Weights of a small transformer language model.
Size: 15 layers, 2 heads of 32, MLP 256 GELU, vocabulary 2798, 1.11M parameters.
Architecture: LayerNorm before each block, rotary positions, biases, untied embeddings, attention and MLP in parallel.
Each number is 500 + 40 x the weight over its row's rms, rounded and kept within 0 to 999. Layers, rows and columns count from 0. Numbers have three digits each. The size before them is the row's rms in percent of the matrix's.

# up: layer 9 MLP up, 256x64, rms 0.337, rows 178-197, columns 0-63
# down: layer 9 MLP down (transposed), 256x64, rms 0.0831, rows 178-197, columns 0-63
up178 095:435522517550521602467562509567445490514480502462509506529517535496451503403507538497477565497509506527519461422512549504477580491465501427537514449536521556443467492478472416509520509495506461
down178 097:554518463476577548521542470543421504516466579488436426525454514497476443442532542434537515481491459466525535547455548541497498429495468564498481516549511539471557502514534523502481443449481529
up179 075:450519501469524520534542449539512458480487527394502485477445582543411485503487519552483510562480544507472463545519507451571526499531588514465504464507472559445437509426472543491525530515504513
down179 074:457446477442567559535489499502462528494478562492460525556553517454471482540441536380528499501475498493461558513506496509581523514491518480508441469544537485472550530434458579517445488467534518
up180 110:512490575468527478458450530518531572583458557467459522465511445470461539514484541509518545490467527431532431484544502461506481472507492459517464583494503550442502565455485509466461501550569568
down180 115:503512484424475439476467452542508552540468526501515508483526475550451466414569522489482470567530468473437505506464411544532525452481513519513450473464457511502519585483574536534557477552534528
up181 101:456501554452555524569528458546506465534495555502516545456519536499497551462463548575472480529504535500486475531520491467542525536523454489452466450561402505407546431450510483562524485501496543
down181 106:495566482546546498537468495451469495490422505484415414560546507441498513476505509517479579476446495566527474517511518528551509545502526499489489525441460511413525600536506530479449476474480542
up182 086:507575578415541509588463609512489556508478545511497503458543448540528485486493410555504501506529466481475490496489444491484490488493502475448476438495552513491493528503479440564488502518555440
down182 086:461460502418573439491510544473522559499476493480484524453561521488457410513489546450556558490409514532556523458532466519456539488509528492464529422505528454556503519527507487541484483579476520
up183 119:467455537474467470508499514476451471517501509503482478573502564534527541488516553512484496492556483590476468560500439523532525530531461449480497546457547585433503596533493578464514515514515411
down183 124:450451514472523478473532456507535519451505480473578426473467490483499544515468532572523542511561462453472479524523432525532497508572456511452522579452454550512463515492564546421511545451496449
up184 097:529533542493527535591504506542435518521599518464455441520517542499597483478489436502472503483450496569459485506518497450540471484477504482530542482457558529513535522538406473513511524427548475
down184 090:509466478540552546458485529494493516513454515492478463476480524449457502509487455502530588493464504545422446515448411570505473493529492429500537619509536486586525530517447480504481545476491548
up185 097:460558471544516536565550540540463549515414507518554503436535537477472436549429489477500506534478431448462489465502449461544466463529492504557465441440514525493552436502464501455534546486473506
down185 093:506486519500484521434555571504494545496451534535556478498475533528475456519499479487605434540487552503467502500518457557509450494434450549492480427434490471458475512571467537469510596455485480
up186 104:458529452523544459504498501494497581515489429496487537548524531508550536482525554570522446518573436547496486552453504528608534535495539513438494503511454534521467533426434535513511492450548495
down186 106:547549536501557601450533522487477463497533507528590510466467475500439503593501510505515525473471516467467522472513561516466458505491503525499470547471500478468551459524416478520464556450408440
up187 104:463500496490545525484504469528594540510476485495482485442517488528487522467483501433491448530536503490436530477527478512440484563549542500544462510402541491484412509490447486387503585506558499
down187 118:522512499504514446508529517481501513508499539500407465526487427499481490463496530408593456512486480555546551513529581508478547470494418449485508492522421430523521530530454473584481522492517552
up188 098:499453488407508461416427453499503495490489465514404481514481567528557463492505564443492519474525482552496544523509397503519501479436485540448458477436541448501493503512524474454540492455512476
down188 107:509526459497453496502563512505496511458462485384563485459506537470509520474525492603553539512558505491509471518496444512478511611488487498489515550416494510542504494481455494482407560448527499
up189 095:509493531542519571517590533519502453522490495463470540496600487472533524506463472475516430524638515495449518453495537499515516457546513493566473536532458454524522483537479442421512475511523482
down189 079:468445521514526524477508538446495502507418471475517570518498541521486386518492470566504513460501554524503545480485579490391426545532483509504498506463522535461503472600566471508505482497510474
up190 093:498470485466455459625534497481460594551509453504476522534534474507490552544461573504509528543520467499460534526501499535465478467500535422575522527523541405452517487471489534545552514476485475
down190 093:449558488494520524582529504511523434537466485430495526483422525459503495521529572416495526509466519506527522504446458519437492518518541482489408510469522445551563470564479547547461529490432486
up191 109:523521543489507504451490475526486501525423537476510586486412491402493532462499512549406512513520498544549474528550515481481486503493526487523542555500526488591562517447487566537494485535465582
down191 098:517511472536495473477517499538572547471502443482415475496565527602516501499536536504546526511545521467455487516484470444513506463510566469531478461461529506501466531481503429451481598387515480
up192 103:516560514466468561537528494552454467513524549450501568512556539527529541455467542491423555521522437500413542453505501552494443521460523495491467474579523485558556474521443501491474520471459564
down192 094:484491520509507558614513525523467489484504539554504488521528477571444453499501460483573490500411526508454479514600546508534442485510505527391513485484459482475474427494480483547547459517498476
up193 086:517540428496497581466555519531445496500594471537458502506476473503550510501495498548567464530492478519535563537471461384515496484478438425473511514410479524520487479485506559506555502498448509
down193 086:484436534487566569588540451539527583530526494482499511461499527470484480533479424413477503494451476479427455537449477496527557539426528563457472467521524492526514552483469477524535466502466492
up194 098:459550506468567482543535424565516491464456484467520479412536495475539514456461546564575491538585481512515449498541561478517465547462441474501510481445523528508525456475522474495545444489499428
down194 109:487463628466450449400462494489452525492469523501531492580470519471571509526543424492504488474479517456528494474453587584490450468548524500516524534546502525537495514524448526489490505482498489
up195 094:475503529476522484525460494563514471487450493546476515525566456532600559508488561444529497487531451497561398545508519515453420456500526471557547475510423542531480566487514493476486550466522484
down195 097:506517508514452510462482470508427598480536500518477430469502501479511528527460525509473551411525536534460448523443554569480529525508522514535571482534450526521477444519561437503473529468541404
up196 096:468446504543426470555504439438463440528510506487472516454600484473481480459522509466487538450541449487566445539527511515489548465486474500470490482509510509510411428430491564440508512559465513
down196 096:585529504418507542483435468590463485525478455539511461529501505466480507485444536506509496525507555534541466531503535479452510538522520453536485508560463473416470495435523551445572460448514563
up197 120:513527464532506496574558504551470514578460576426466555509613494568525472569533489501485520525519487467508431462526445525481435502474479541540514522466507532566492511494464517463572484501509488
down197 118:439536488538537420540502530555478460520501505518558537518518425491531520531566455517519514547383550476489444467530505530521494503487451555488411465475501508479508454534448553512571500535484457